config.yaml
d_model: 64
n_kv_head: 2
d_mlp: 256
positions: "rope"
rope_base: 4890.0
rope_fraction: 0.5
qk_norm: false
tie_embeddings: false
parallel_block: true
init: "trunc"
init_std_down: 0.0
lr_mult_o: 0.988
beta1: 0.95
lr_head: 0.0148
train_tokens: 158000000
Each number is 128 + 24 x the weight over the matrix's rms, rounded and kept within 0 to 255. Layers, rows and columns count from 0.

# layer 2 attention query, 64x64, rms 0.228, rows 0-31, columns 0-63
[[104 124 127 134 112 112 145 131 149 141 108 134 120 122 160 148 200 106 143 123 129 160 122 125 125 187 142 122 126 172 105 162 141 130  88 126 122 138 118 173 156 155 120 151  97 108 161 163 132 149 104 114 148 120 138 109 181 103 146 145 169 150 119 109]
 [125 139 135 100 130 113 118 129 121 123 110 134 112 131 117 118 129 143 153 109 133 118 114 147  95 153 114 123 124 102 107 141 125 140 104 125 124 123 114 146 153 140 122 127 106 126 124 117 146 133 103 127 113 121 125 112 132 121 120 144 142 149  94 116]
 [124  85  82  92 148 144 140 137 102 156 100 134 121 137 168 152 135 103 117 133 144 159 120 155 122 153 153 146 142 123 115 150 124 114 112 114 121 129 131 129 121 127 154 110 104 128 121 147 150 149 121 128 128 122 127 124 148 106 107 159 140 164 119 130]
 [121 128 151 109 112 132 107 140 119 137 160  99 148 134  84 126 131 147 122 101 133 104 134 117 132 129 144  79 131 137 113 139 151 166 151 115 120 143  97 118 149 159 148 142 131 133 121 145 140 134  96 161 130 128 125 131 143 152 119 124 105 121 128 112]
 [115 139 115 131 152 133 143 118 128 103 157 108 132 125 111 136  99 128 124 132 136 121 110 115 124 126 142 122 120 161 156 128 139 107 158 137 127 123 116 107 116 118  96 133 144 133 127 121 113  97 128 139 118 133 138 132 122 136 135 133 151 113 137 122]
 [133 121 139  99 115 108 144 148 115 163  95 127 117 132 175 130 186 106 169 119 132 182 113 136 132 164 134 119 139 152 108 143 127 143  99 104 136 123  67 148 154 126 190 126 105 125 151 162 146 165 117 121 135 120 138 116 141  93 131 131 149 202 101 102]
 [150 139 127 120  91  97 156 145 116 122 108 143 103 121 146 114 119 115 137 147 117 157 143 136 134 124 107 118 135 117  84 142 120 113 107 111 140 102  94 154 118 119 136 114 119 157 123 111  98 135 130 115 111 125  89 133 122 101 151 149 128 125  93 125]
 [140 119 104 109 121 109 142 117 122 158  63 114 108 135 164  98 190 123 161 152 127 168 143 117 101 128 132 128 134 135 134 117 145 122  80 119 112 162  97 145 154 132 135 125 102 106 155 137 135 135  81 151 103 142 124  93 141 122 114 144 158 177 137 120]
 [124 107  99  99 111  99 154 125 124 192  79 118  89 130 161 105 169  92 137 131 117 181 127 111  87 122 146 147 132 104 122 112 148 131  97 100 111 137  76 137 134 139 148 122 103  79 142 156 143 148  98 156 104 137 117 120 128 120 123 116 136 184 120 143]
 [104 173 113 130 136 129 140 130 131 146 132 136 160 133 135 127 131 123 149 117 123 140 115 164 135 146 112 129 140 179 110  95 150 142  86 115 126 141 119 104 114 133 139 107 117 135 123 131 180 160 123 126 149 157 151 133 170 102 129 128 129 129 112 115]
 [ 96 109  89  91 166 152 142 122 123 172 125  94 149 188 143 113 149  90 108 120 112 175 154 157 129 148 136  94 126 111  95 104 130 132  95  84 124 131 109 139 136 153 136 133  72 155 141 132 107 142 116 152 155 100 139 125 139 121 125 104 131 163 148 119]
 [129 143  97 114 113 136 142 145 130 146 117  94 160 131 158 121 139 106 148 145 130 167 108 162 116 152 102 128 149 195 110 114 135 144  90  89  87 146  83 114 132 110 139 113 114 132 119 126 164 159  84 155 135 144 147  92 198 108 139 140 134 163 109 108]
 [141 124 156 124 120 153  93  95 122 128 122  94 131 116 142 131 112 137 110 142 118 115  97 120  80 135 101 147 152 144 123  85  76 164 138 116 114 148 151  79 106 104 160 116 140  72 147 112 132 133 120 135 140 120 107 140 177 135  82 154  91 118 141 140]
 [122 156 115 140  95  71 153  96 102 171 102 150 112  97 159 115 183 138 141 133 130 114 147 167  98 154  72 161 140 115 119 118 112 115  92 154 114 119 120 173 138 116 156 119 112  88 153 121 174 128 128 163  94 124 152  84 119 107 114 139 105 137  87 124]
 [130 123 149 115 137 140 113 151 142  93 151 106 110 126  96 121 166 108 112 157 116 135 121 136 155 122  77 117 135 157 122 106 131 111 194 124 114 106 116  98  84 148 128 107 176 141  88 119 109 145 134 134 157  92 100 117 138 142 154 103 156  50 163  58]
 [110 129 136 139  91 125 107 141 141 157 105 148 130 146 132 122 110 154 135 152 182  82 170 125  96 140 117  92 116 166 136 136 121 118 129 132 121  95 117 115 124 114 166 147 121 142 129 137 136 120 110  89 183 121 125 165 153 163 122  96 159 105  93 178]
 [108 117 126 110 104  72 112 126 172 129 181 142 149 112  97 137 123  93 122 137 128 124 127 139 131  70 149 132 130 135 138 118 151 136 122 127 164 130  76 131 155 155 142 128 139  77 113 102 104 110 111 114 116  89 117 178 157 115 156 127 136 123  90  93]
 [154 143 129 186 123 105 165 124 137 130 139 129 162 115 114 110 111 130  78 114 143 133 117 147 139  88 120 117 126 128 137 131 128 143 137 177 121 128 138 113 112 102 125 142 148 122 120 144 166  90 141 149 190 135 126 143 116 147  24 129 132 106 138  94]
 [146 113 175 125  93 135  93 132 132 156 102  94 123 139 118 143 138 122 121 131 166 123 136 108 145 145 152  84 114 127 122 107 162 122 154 126 165 156 135 128  91  95 103 125 119 177 128 136 162 134 143 150  96 158 154 123 117 123 143 103 158 156 133 127]
 [144 153 178 107  75 139 151 130 123 123 180 110 119  95 113 130  84  69 151 121  95  37  95 116  83  66 154 123 152 183 183 137 149  81 118 182  75  85 130  97 106 143  95 125 103 141 118 124 108 111 108 136 113 165  91 149 143 102 119 107 107  99 162 119]
 [125 154 124  91 138 133 162 151 134 138 127 138 143 109 126 105 136 137 107 131 116 102 142 128 148 158 130 173  93 117 110  99  96 185 131 112 141  98  70 131 200 111 119 136 119 163  92 145 141 191 161 140 185 117 146 112 115 153 152 155  77 131 148 148]
 [128 106 178 121 120 119 138 107 134 103  94 116 121 151 142 118 155 174 168 125 129 157 138 158 147 119  89 114 141 122 152 103 133 171 113 131 134 106 100 140 105 134 166 138 135 138 122 142 142  93  98 104 126 124 141 169 114 159  97 148 148 152 158  92]
 [127 121  92 133 135 102 185 122 119 156  79  85 143 150 163 122 150  92 107 124 100 145 105 156 109 115 132 151 116 130 112  95 129 136 137 110 144 143 146 117 141 106 124 111 119 108 178 119 101 160 129 110 138 125 119 127 155 158  81  69 136 130 116 117]
 [105  93  84 101 133 179 120 141 121 181 127 113 140  97 138 124 142 164 124 122 143 121 105 180 133 117 138  98 100  93 100 101 168 131 167 101 149 130 151 162 161 142 136 124 104 179 136 141 137 136 136 125 112 101  93  98 121 128 108 192 126 153 135 105]
 [101 120 117 140 137 121 154 158 164 102 137 108  99 119 114  96 115 119 121 133 129 112  89 131 126 168 114  92 140 116 134 131 119 155 109 144 100 139 147 154 123  90 195 131 130 142  76 122 129 139 134 124 115 105 119 123 141 130 134 154  76 176  81 100]
 [139 125 117 137 119 141 117 118 121 146 120 140 113  93 114 100 133 103 103 144 100  90 120 119 176 103  91  79 162 115 142 154  80 144  83 119 106 158 123 162  92 119 137  93 142 113 161 147 128  97 120 107 139 171 126 120 149 135 124 133 103 110 145 113]
 [151  88 108 187 110 122 162  89 105 165 125 127  95 155 118 100 168 148 117 157 120 146 126 126 169 112 157 111 144 141  88 123 158 104 143 125 145 113 113 133 128 124 111 166  96 128 139 127 133 171 111 133 140 178 101 138 130 150 144 160 117 117 177 129]
 [103  80 111 139 165 116 147 116 137 109 184 107 151  86 114 146 146 147 126 106 188 100 125  94 133 131 111 152 149 180 147 129 114 177 137 140 137 130 127  96 114 141 105 144 136 153 143 153  91  98 124 112  89 148 133 113 105 132 133 101 100  81 128 148]
 [125 139 101 141 165 155 102 104 118 126  90 127 116 156 101 150 145  91 104 137 143 136 119 153 126 134 122  60 122  89 139 149 119 122 118  96 168 152 152 125 133 128 101 152 146 153 130  73  96 127 129 124 133 155 127  88  84 122 105 105 107 169 137 116]
 [124 186  94  69 116 138 169  75 136 135 105 122 153 117 138 110 171 105 146 100 127 132 121  90 137 139 163  96 136 124 153 103 132 116 153 117 133 146 125 143 127 159 110 139 134  85 116 121 106 155  99 119 140 113 131 147 146 106 145 129 161 166 129 119]
 [166 147 126 130 109 142 143 142  82 118 143 139 111 135 137 124  84 102 131 118 151 160 141 138 128 133 128 142  90 147  99 123 129 138 124 121 136 188 134 165 128 172 104 204 148 105 137 161 144 126 148 127 130 121 138 126 176 132 129 136 102 118 151 104]
 [ 93 161 102 120 106 174  94 149 146  90 137 145 110 111 123 197 102 145  81 127 118 124 125  78 190 116 142 125 135  90 130 159 152 185 155 148 115 131 161 132 165  84 163 140 105 109 123 139 167  98 121  95 121 128 114  93 169  95 128 107 118 142 158  94]]
# layer 2 attention key, 64x64, rms 0.243, rows 0-31, columns 0-63
[[129 127 139 104 137 123 122 143 106 115 123 129 123 128 122  75 114 121 121 147 142 134 121 124 142 146 123 127 130 153 120 118 100 161 141 134 146 124 118 127 119 126 119 146 152 133 129 114 126 109 129 114 157 123 121 147 127 111 139 139 101 133 122 122]
 [118 125 129 120 119 121 133 100 112 129 127 116 107 106 119 136 112 139 114 157 160 137 111 129 164 149 117 127 121 124 130 114 109 160 151 117 101  90  85 130 130 144 122 111 140 143 112 111 108 133 118 137 140  87 115 143 106 101 136 150 109 124 113 142]
 [100 150 100 123 105 119 112 125 124 111 110 135 155 146 144 130 112 120 120 145 119 124 137 112 149 144 151 144 119 160 126 123 139 170 112 134 120 135 136 137 102 128 115 136  86 103 115 137 109 109 143 107 125 125 141 121 137 116 124  96 100 132  86 119]
 [141 123 142 125 150 120 141 135 124 124 141 122 127  92 132 113 115 138 137 112 108 103  74 156 143 114 101 154 171 131 151 130 135  77  66 123 100  89 141 108 156 107 141 146 145 141 111 147 104  85 130 135 127 124 129 125 101 141 133 111 141  85 115 131]
 [125 109 116 150 144 129 135 138 111 100 122 119 103 138 126 116 123 128 139 177 149 153 127 126 134 149 132 122 135 142 135 127 133 124 154 166 148 111 119 123 124 122 117 144 145 135 144 113 108 115 104 103 175 105 117 135 128 127 138 124 144 115 126 130]
 [110  94 134 129 121 161 131 101  90 131 132 129  98 123 136 100 100  97  91 159 180 129 118 111 136 140 118 131 104 145  97 161  98 181 191 121 124  91 115 134 104 129 137 131 138 116 128 102 110 120 120 153 111  87  98 126 119  98 105 156  97 113 132 121]
 [ 83  81 116 130 116 148 145 132 108  96 125 130 113 167 130 107  85 109 115 190 157 153 162 120 133 143 147 120 101 154  96 134 159 149 188 136 131 121  94 119 100 116 102 126 102  96 149 115 113 130 126 101 150  79  88 115 156 112 114 104  96 141 140 117]
 [ 96 110  99 171 120 160 134 151 144 138  81 130 104 150 121 122 135 110 104 131 142 154 149 113 148 122 148 128 142 112 107 172 113 135 111 126 112  99  98 138 108 107 155 134 142 156 133 124 127 103 108 118 110  84 111 125 102 129 114 110 170 147 119 158]
 [133  82 132 135 128 127 130 123 125 104 154 130 103 131 156 116  42 126 107 150 169 153 133 100  79 153 127 125 130 169 138 122 111 132 151 171 119 121 126 115 114 107  94 127 117  86 137 102 124 136 134 114 143 120 132 134 180 107 159 125  73 124 143 121]
 [143 126 121 133 133 128 165 151 164 113 103 135 129 120 102 112 115 129 117  50 136 122 101 134 117 118 176 168 117 108 137 123 128 113 100 114  91 117 109 173 113 169 118 116 128 150  87 168 157 185 129 151 122 139 102 120 144 150 106 118 137 189 140 116]
 [ 75 153  94 118  74  88 115 131 149 100 116 135 108 168 191 146 143 124 146 227 125 124 168 166 135 145 120 140 105 142 144  94 193 164 140 136 154 120 148  80 134  98 158 143  86  92 184 104 102 125 114 111 131 107 106 139 112 113 117  71  97  80 110 191]
 [141  84 120 133 136 143 121 205 121 125 172 129 132 129 122 120 121 108 131 137 105 125 103 149  97 136 107 111 129 120 102 115 134  87 114 119 133 128 141 100 137 133 118 112 136 148 147 106  96  80 101 134 110 127 171 137  99 127 127 125 129 159  79 103]
 [ 77 144  92 123 120 105 110 117  89 146  78 114 141 192 195 161 142  65 162 215 130 149 165 107 113 148  86 129 133 118 130 115 142 149 189 112 128 131 155 118 173  85 129 171 121 104 177  62 187 101 142 135 111 106 141 104 156 114 124 123 144  78  95 168]
 [134 150 117 121 102  65 123  78 135 157 104 127 177 144 133 129 133 129 161 104  97 110 173 149 128  71 130 150 128  87 153  96 147 124 164 159 135 158 139 138 128 133 166 113 134  96 111 130 157 134 165 127 129 183 140 119 148 116 114 110 132  88 117 170]
 [147 120 119 117 143 128 102 138 112 126 148 169 138 143 144 105 122 118 131 143 148 139 136 151 140 153 168 154 125 197 103 157 124 120 127  94  73 170 172  85 108  97 118 140 146 132 127  81 142 169  86 132 128 161 131  83 149 124 142 161  96 163 125 173]
 [122 128 163  97 123 116  96  92 152 119 131 124 104 149 161 128 135  89 122 118 120 134 108 147 107 128 154  97 129 129 190 132 125  76  90 131 169 135 132  87 148  81 124 133 153 138 124 139 126 100 146 103  71 165 120 121 157 124  54 118 100 118 125 135]
 [139 125 152 110 127 127 177 116  90 134  98 125 138 176 138 149 132 160  88 124 126 132  96 135 148 133 101 157 114 136 148 135 118 195 101  89 146 125 129 141  87 156 172 123 158 116 162 115 101 140 150 145 123 126 100 117 123 115 133 134 117 181 127 153]
 [105  63 143 134 106 107 121 138 149 113 128 147 141 140 123 150  85 108 140 154 161 119 155  84 140 123 150 180 136 138 139 132 136 138 168 175 109  57 116 134 136 141 120 146 173 119 139 133  93 126 107 156 112 111 129 131 157  93 139 125 142 108  51 140]
 [137 136 145 154 157 195 106 140 105 104 123 119 110 115 148  60  80 105 151 166 124 119  93 114 148 104 102 126 157  97 103 107 114 104 140 101 120 124 129 142 158 100 119 125 145 117 120 149  91  96 128 129 162 123 141 127 135 137 103 168  62 124 164 147]
 [142 155  96 149  88 121 115 156 185 144 108 136 143 135 128 178 114 168 129 110  92 129 153 154 155 141 115 160  91 109 118 120 145 124  92 129 184 122  98  78 149  93 181 160  99  96 103 115 127 109 124  99  55 109 190 124 110 136 113 149 131 137  97 174]
 [120  66 164 111 145 143 146  99 104 102 131 154 112 132 125 156  83 131 112 102 115 154 155  96  89 130 141 138  97 146 115 112 136 123 169 162 151 150 135  98 128 174 115 129 160 135 138 108 122 117 106 146 155 114 151 167 101 144 154 139 136 150 132  84]
 [130 150 140  96 151 142 117 114 133 139 129 145 122 123 134 118 168 165 157 130 106 134  89 127 115 118 146 208 109 103  95 142 106 138 120 103 137 135 119 116 189 144 145 129 145 133 114 126 157 148 125 131 141 122  59 113 136 109 139 130 164 126 101  99]
 [126 148 150 106 139 178  93 136 153 155 131 120 126 120  78 181 123 114 108 152  83  76 138  52 145 137 134  94 133 133 120 164 151 100  80  99 122 102 134 121 141  91  99 119 144 160 150 120 125 137 144 143 138 145 164 111 165 135 172 153 127 151 135 112]
 [132 136 142 126 117 169 142  77 100 105 107 129 127  99 124 184 123  89 122 135 151 143 148 100 140 137 146 120 160 136  60 116 129 127 107 166 114 129  85 144 101 135 114 152  99 158 110 144  92 125 126 130 139 116 106 129  88 136 127 160 134 185 113  94]
 [120 125 170  97  93 100 125  76 115 112  99 147 121 125  73 119 103 159 169  88 164 111 108 154 114 177 160 130 154 137 132  78 140 139 151 142 168 122 125 135 125 186 138 111 163 103 132 122 141 124 106 117 111 155  79 111  83 120 109 181 145 137 111 100]
 [ 99 121 130  97  98  92 168 115 116 160 180 133 125 129 126 107 105 103 127 161 186 134 130 104 137 142 131 147  98 111  78 111 143 144 140 161 145 117 130 147 180  71 155 123 133 112 142 130 112 132 133 154 108  96 109 160 132 126 165  92  86 130 119 129]
 [169 133 121  99 165 121 139 138  97 108 149 125 145  88 130 101 125 139 125 153 118 157 148  76 193 105 142 145 149 154  94 127 117  99 159 118 154 113 132 109 131  70 120 125 118 171 142 101  94 128 119 116 114 110 151  96 144 121 125 127 174 115 146  74]
 [107 139 136 128  89 103 145 135 182 123  78 166 113 121 153 138 102 146 120 151 111 115 151 185  91 105 193 137 155 122 140 136 133 172 157 147 112 136  86 134 130 128 199 112 150 139 158 103 159 106 138  94 133 127 129 173 174 123 114 108 149 131 149 171]
 [117 162 125 131 130 201 151 138 116  95 194  69 134 125  86 142 140 118 144 124 126 109 119 101 107 129 136 120 147 141  93 138 148 116 159 139 134 130  89 139 109  98 125  96 139 128 142  94 114 150 100 103 131 126 136 108 137 128 130 112 113  96 123 118]
 [147 104  93 163 145 160 121 160  81 127 112 124 103 118  90 141 110 130 144 135 128 145 157 108 139 166 129 107  93 132 118 113 112 157 120 105 172 130  82 123 121 136  85 151 158 130  79 155 106 107 141 131 145 114  90 121 125 170 162  62 113 123 111 144]
 [121 101 177 134 155  93  96 136 111 120  79 140 136 109 123 180 138  84  86 125 135 136 102 146 169 112  68 139 119 104  75 120 113 157 126 150 128 112 130 143 110  94 108 108 139  94 129 107 131 133 136 136 135 133 139  93 127 170 145 111 122  42 153 119]
 [132  91 135 119 186  94 124 130 147  97 128 135 129 123  97 108  98  85 203 130 129 148 117 141 129 123  96 115 104 166 109  85 144 146  91 164  90 102 114 146 108 139 172 171 113  73 142 139 201 107 125 113 148  92  94 117 123 111 113 127 130 107  81 100]]
# layer 2 attention value, 64x64, rms 0.278, rows 0-20, columns 0-63
[[159 100 124 120 156 118  94 123  95  87 117 116 133 140 120 121 102 139 130 150 131 133 151 134 110 113 151 131 115 139 120 111 123 121 145 150 154 126 139 119 125 104 108 125 109 119 143 107 151 138 110 111 132 135 141 133 145 155 126 117 124 130 137 128]
 [115 142 140 120 101 114  96 151 134 133 130 108 146 150 145 127 111 134 143 109 160 124 125  85 126 155 120 133 131 156 103 142 125 108 118  83 144 128 162 111 145 118 142 126 130 108 115 137 110 140 116 144  97 111 157 136 155 133 166 122 158 126 150 132]
 [151 118 141 113  96 100 134  76 113 121 121 133 160 101 137 162 106 132  92 129 138 142 128 138 130 172 145 127 124 143 130 136 147 124 138 148  77 134 105 131 133 119 118 154 137 143 129 125  89 102 151 130 112 107 129 166 154 130  94 119 140 146 126 149]
 [115 120 120 165 168 131  87 122 102 162 119 112 146 122 145  96 152 142 114 150 129  93 145  99 143 125 141 106 121 110  89 129 115 149 151 113 149 182 148 150 131 101  95 175 114 138 164 120  72 112 113 136 125 118 133 127 118 121 134 175 140 111 117 118]
 [138 165 128 124 106 112 145 131 116 125 129 144 139 130 100 147 148 104 132 136 134 116 140 135 156 127 144 103 110 151 117  93 124 114  90 143 128 158 132 120 173 170 114 113  97 148 111 138 108 125 129 128 126 164 106 138 166  76 127 129 102 161 166 142]
 [142  99 172 124 105 117 115  83 102 177 107 125 131 147 117 100 123 143  98 127 114 103  78 146  98 141 156  89 106 179 124  95 119 110 138 125 149 111 142 126 126 150 120 148 156 150 151 166 120 126 119 145 147 124 113 142 113 105 123 145 172 137 166 104]
 [ 94 110  80 137  90 129 132  94 163 155 143 119 139 124 121 136  97 126 133 145 124 135 151 127 102 121 143 119 134 141 100 139 139 109 125 145 122 112 156 133 169 172 133 117 141 132 118 134  94 117  95 116 103 118 122 140 130 137 141 140 107 123 176 135]
 [133  98 105 121 176 102 140 128 150 130 118 140 110 152 130 137 136 140  87 154 136 118 120 132 148 141 136 157 100 158 123 120 158 125 130 121 149 162 140 108 151 108 129  77 171 104 158 117 114 104 140 168 148 127 118 116 126 127 137 182 142 135 129 119]
 [146 143 131 113 145 128 145 142 129 156  99 105 150 128 114 123 109 142 105 144  84 129  93 116 145 160 122 142 144 115 110 116 109  88 151 146 160 136 145 117 146  87 139 134 143 140 119 124 144  91 101 137  95 113 126 129 143 158 119  96 114 141 125 131]
 [104 119 157 118 117 158 104 142 124 148 137 129 113 136 144 134  99 137 149 119 106 185 127 140 107 100 142 154 115 104 101 122 118 142 133 122  85 145 123  96 107 107 124 139 104 138 114 140 110 112 112 105 137 111 150 101 178 102 144 158 151 127 118 124]
 [127 101 140 128 145 163 134 119 126 122 120 136 145 131 147 142 167 128 142 163 129 112 131 150 140 118 127 139 138 122 103 134 161 137 127 122 110 150  93 123 128 105 111 133 166 153 104 140 145 141 121 132 100 108 135 105 141 128 178 134 100 133 122 109]
 [127 133 129 162 136 168  86 130 122 120 116 126 157 143 151 112 125 132 138 119 151 137 160 118 114 143 114 140 125 139 116 111 154 141 150 143 143 116 122 139  68 100 134 107 177 117 118 107 122  83 129  88 142  94 153 144 119 145 156 106 123 159 139 139]
 [151 147 127 131 120 140 145 142 124 138 149 145 151 147 131 113  98 139 134 150 114 145 145  99 113 113 131 133 132 126  86 120 151 131 118 126 113 120 150  89 116 126 110 120 156 125 136 121 139 135 108 148 156 111 152 162 102  95 112 147 146 109 131  87]
 [159 105  84 132 127 113 133 145 113 104  89 135 146 153 116 144 153 164 109 115 116 106  99 156 143 131 159 150 140 134 108 117 126 126 113 160 106 134 118 137 147 122 148 141 125 130 126 143 162 104 120 124  94 109 154 145 119  98 127 146 115 120 123 146]
 [130 138 142 147 139 111 114 133 137  86 120 132 134 143 144 129 139 154 131 134 121 116 134 113 110 137 113  85 161 122 111 146 120  92  44 146 142 129 155 142 138 104 103 136 141 130 138  72 135 118 136 118 116 127 139 150 127 117 118 141 135 160 139 132]
 [131 134 122 117 135 127 108  83 166 147 144  96 115 123 134 115 113 100 142 121  98 109 113 119  88 153 134 134 103 127 125 118 134 127 104 131  95 133 175 125 119 132 106  96  97 145 138 129 104 147 144 126 145 135 138 159 105 111 124  96 142 144 155 148]
 [ 87 125 137 156 108 153 151 145 139  90 102 159 134 126 137 131 104 156 133 134 127 113 144 130 124 112 120 148 139 111 166 120 102 111 131 144 148 137 156 126 103 116 147 109 128 111  71 122 121 125 114 121 169 159 153 137 151 127 135 106 103 136 124 146]
 [139 130  93 130 146 149 129 135 108 119 166 156 146 121 115 134  76 106 126 133 127 114 137 116 137 138 126 158 145 111 122 133 115 115 116 116 154 157 117 109 125  78 137 105 141 119 125  95 154 117 127 130 110 120 126 104 123 124 115 113 138  90 128 151]
 [140 117 160 157 119 116 105 130 135 128 124 142 132 137 121 154 130 133 132 122 141 111  87 149 145  94  97 126 137 150 114 131 111 144 153 110 157 131 144 127 119 120 113 146 130 172 134 132 114 101 113 138 169  76 124 108 129  85 124 128 136 113 144 100]
 [115 136 140 125 128 126 106  82 155 134 157 101 165 144 108 108 122  76 123 127 101 121 150 111 131 157 112 125 154 157 147 159 108 143 139 142 141 111 110 114 129 142 111 115 126 122 128 134  85 130 107 146 142 152 173 125 112 102 123 142 123 138 136 106]
 [128 152 141 152 120 127 135 129 165 131 143 139 153 126 168 106 137 128 152 125 126 105 172 145 120 118 161 114 143 130 164 131 148 102  98 154 152 156 164  88 155 140 155 128 125 135 102 147 127 121 127 119 110 122 125 151 126 137 112 105 119 107 143 150]]
# layer 2 attention output (transposed), 64x64, rms 0.249, rows 0-19, columns 0-63
[[141 104 136 147 159 127 130 153 128 112 175 106 126 101 127 129 161 113 149 143 135  92 139 106 155 140 139 116 166 158 118 127 159 128 123 175 136 122 141 116 134 118 125 140 134 133 150 116  96 108 122 143 108 104 148 140 169  86 154 128 138 116  95 103]
 [143 151 118 104 129 108 130 100 156 161 130 167 100 141 124 180 119  98  95 119 132 127 169 137 134 131 166 112 117 112 158 143 139 127 111 107 155 129 155  91 146 109 157 150 116 134 115 159 133 130 103 109  97 151 134 124 118 127 152 127 140 156 115 131]
 [ 75 132 168  94 118 155 137 132 113  95  87 142 158 129 107 117 130 140 122 127 182 107 144 114 124 163 144 135 114 138 104 168 135 113 114 130 118  96  72 105 142 116 143 129 141 137 123  98 127 149 128 132 123 102 155  97 128 133 126 131 129 160 120 151]
 [139  85  92 114 154 139  97 129 149 156 106 129 138 114 148 109 128 134 117 153 138 145 113  90 116 117 158 144 157  79 125 139  76 136 108  97 138 183 132 120 162 131 153 151 143 102 155 102 133 107 135 121 113 102 133 107 134 159 101 169 147 134  88 104]
 [129 153  94 134 117 123 155 142 136 103 135 152 121 137 120 129 157 131 109 104 128 121 124 160  89 150 114 116 124 151  92 108 133 103 106  96 116 132 133 123 145 157 165 155 100 116 138 146 162 136 126 156 131 101 126 176 145 120  83 173 132 125 159 154]
 [151 125 142 106 148 118 118 136  80 146 107 126 147 111 149 131 106 133 138 124 124 156 161 120 126 182 107 104  81 128 129 129 126 115  91 134 139 129 120 130 141 170 176 144 131 148 146 127 135 109 116 185  83 113 132 167 106 106 171 154  98 127 108  96]
 [150  91  79 164 102 148 122 149  56 134 103 137 106 128 149 126  82  83 101 126 131 111 133 103 109 124 175 129  97 148 134 148 152 129 128 142 110  82 148 145 110 147 116 127 106 120 121 134 117 136  79 130 137 119 171 121 113 131 120 138 122 205 135 161]
 [160 164 138 130 129 124  93 110 146 116 161 158 102 162 156 134 128 132 123 160 150 115 181 135 129 122 175 129 142 121 149 132  96 114 156 140 154 142 102 144 110 128 135 140 104 126 149 121 136 119 155 108 118  76 117 173 110 147 144 140  96 129 109 142]
 [129 142 134  95  91 120 117 118 110 131 122 124 140  92 138  94 149 100 164 126 158 135 115 122 129 130 126 133 155 114 146 103 102 106 114 153 137  96  99  96 115 142 157 102 128 141 103 146 110  90 135  90  96 117 158 154 132 123 104 114 148 147  83 141]
 [128 130 119  91 139 102 133 150 150 124 104 113 155 152 146 102 132 121 114 138 107 153 130 140 124 159 150 133 125 125 135 145 145 128  84 124 158 173 183 135 143 144  89 150 132 185 172 123 102 147 147 109 159 109 136  89 146 134 134 110 134 141 106 158]
 [149 118 124 137 126 133 115  98 119 132  95 106 127 133 141 139 155 141 126 120  89 120  98 141 126 106 132 150 130 117 117 134 130 155 115 135  78 131 153 120  77 131 154 146 118 148 193 142 164 135 151 103 140 123 143 117 145 146 168 114 127 132 136 151]
 [163 130 170 148  90 132  89 127 135 119 146 145 130 129  91 120 122 153 130 136 116 145 113  68 139  94 144  79  97 164 131 161 165 166  95 136 116 124 108 132  84 118 142 131 128 157 151 133 111 129 123 109 161 174 116 139 115 126 137 139 136 128  88 105]
 [123 134 124 115 102 140  75 107 131 117 139 104 123 109 153 170  92  77 110 101 107 135 110 124 118 127 112  80 119 145 138 137 109  84 105 125 130 126 134 152 122 127 107 129 148  95 164  79 141 140 134 115 107 113 137 104 101  71 121 120 100 145  97 111]
 [158 151 131  81 107 120 106 112  89 118 121 128 154 163 113 118 167 138 157 111 136  81  95 142 141 128 146 153 124 115 130 131 179 108 136 127 139 134 149 137 129 120 154 154 129 148 132  90 141 102 138 137  75 146 108 157 122 100 109 140 132 117 156 135]
 [154 140 118 121 118 124 127 139 134 123 114 167 154 123 143 131 138 160 150 107 146 118 164 143 152 110 131 111 153 135 100 166 114 110 103 182 108 137 121 142 149 116  86 128 111 111 149 142 176 100  80 137  91 139 108 135 126 128 123 126 136 161 137  89]
 [130 124 148 130 129 122 127 144 170  92 124  87 108 111 134 105 123 104 155 129 129 115 162 123 116 136 141 115 103 124 105 144 131  97  83 117 120 139 145 153 112 156 122 134 128 113  92 168  90 160 100 158 110 144 133 139 101 147 119 131  76 118 118 160]
 [151 133 106 146 127 119 160  85 147 112 112 143 158 155 123 106 149 128  98 134  95 128 147 106 124 121 118 122 145 141 114 131 116 163 158 143 139  92 119 165 105 136 123 127  99 148 116 104 111 114 105 152 166 157 117 125 117  92 123 131 159 128 100 159]
 [107  96 119 148  66 135 119  90 171 116 134 123 125 135 115 128 127 130 137 121 133 152 102  90 122 106 149 132 134 126 145 141 104 126 131 176 207 112 140  81 100 116 140 125 105 106 125  95 111 131 126  94  98  94 156 129 160  83 128 111 131 123 157 152]
 [146 141  90 126 144 130 133 104 139 108  99 134 134 138 137 174 158 135 135 152 139 159 137 119  90 154 136 125 134 104 144 117 112 130 110 146 149 159 142 123 133  91 134 172 131 187 151 102 159 116 137 152 125 159 144 111 123 150 124 156 109 134 109 111]
 [161 151 174 155 141 136 109 120 128 161 135 154 113 115 155 128 118 119 162 123 163 147 148 118 114 214 111 119 129 126 128 142 119 132  82 122 144 111 168 131  79 141 115 174 124 120 106 128 153 115 131 118 163 149 161 108 162 131 126 145 139 127 138 136]]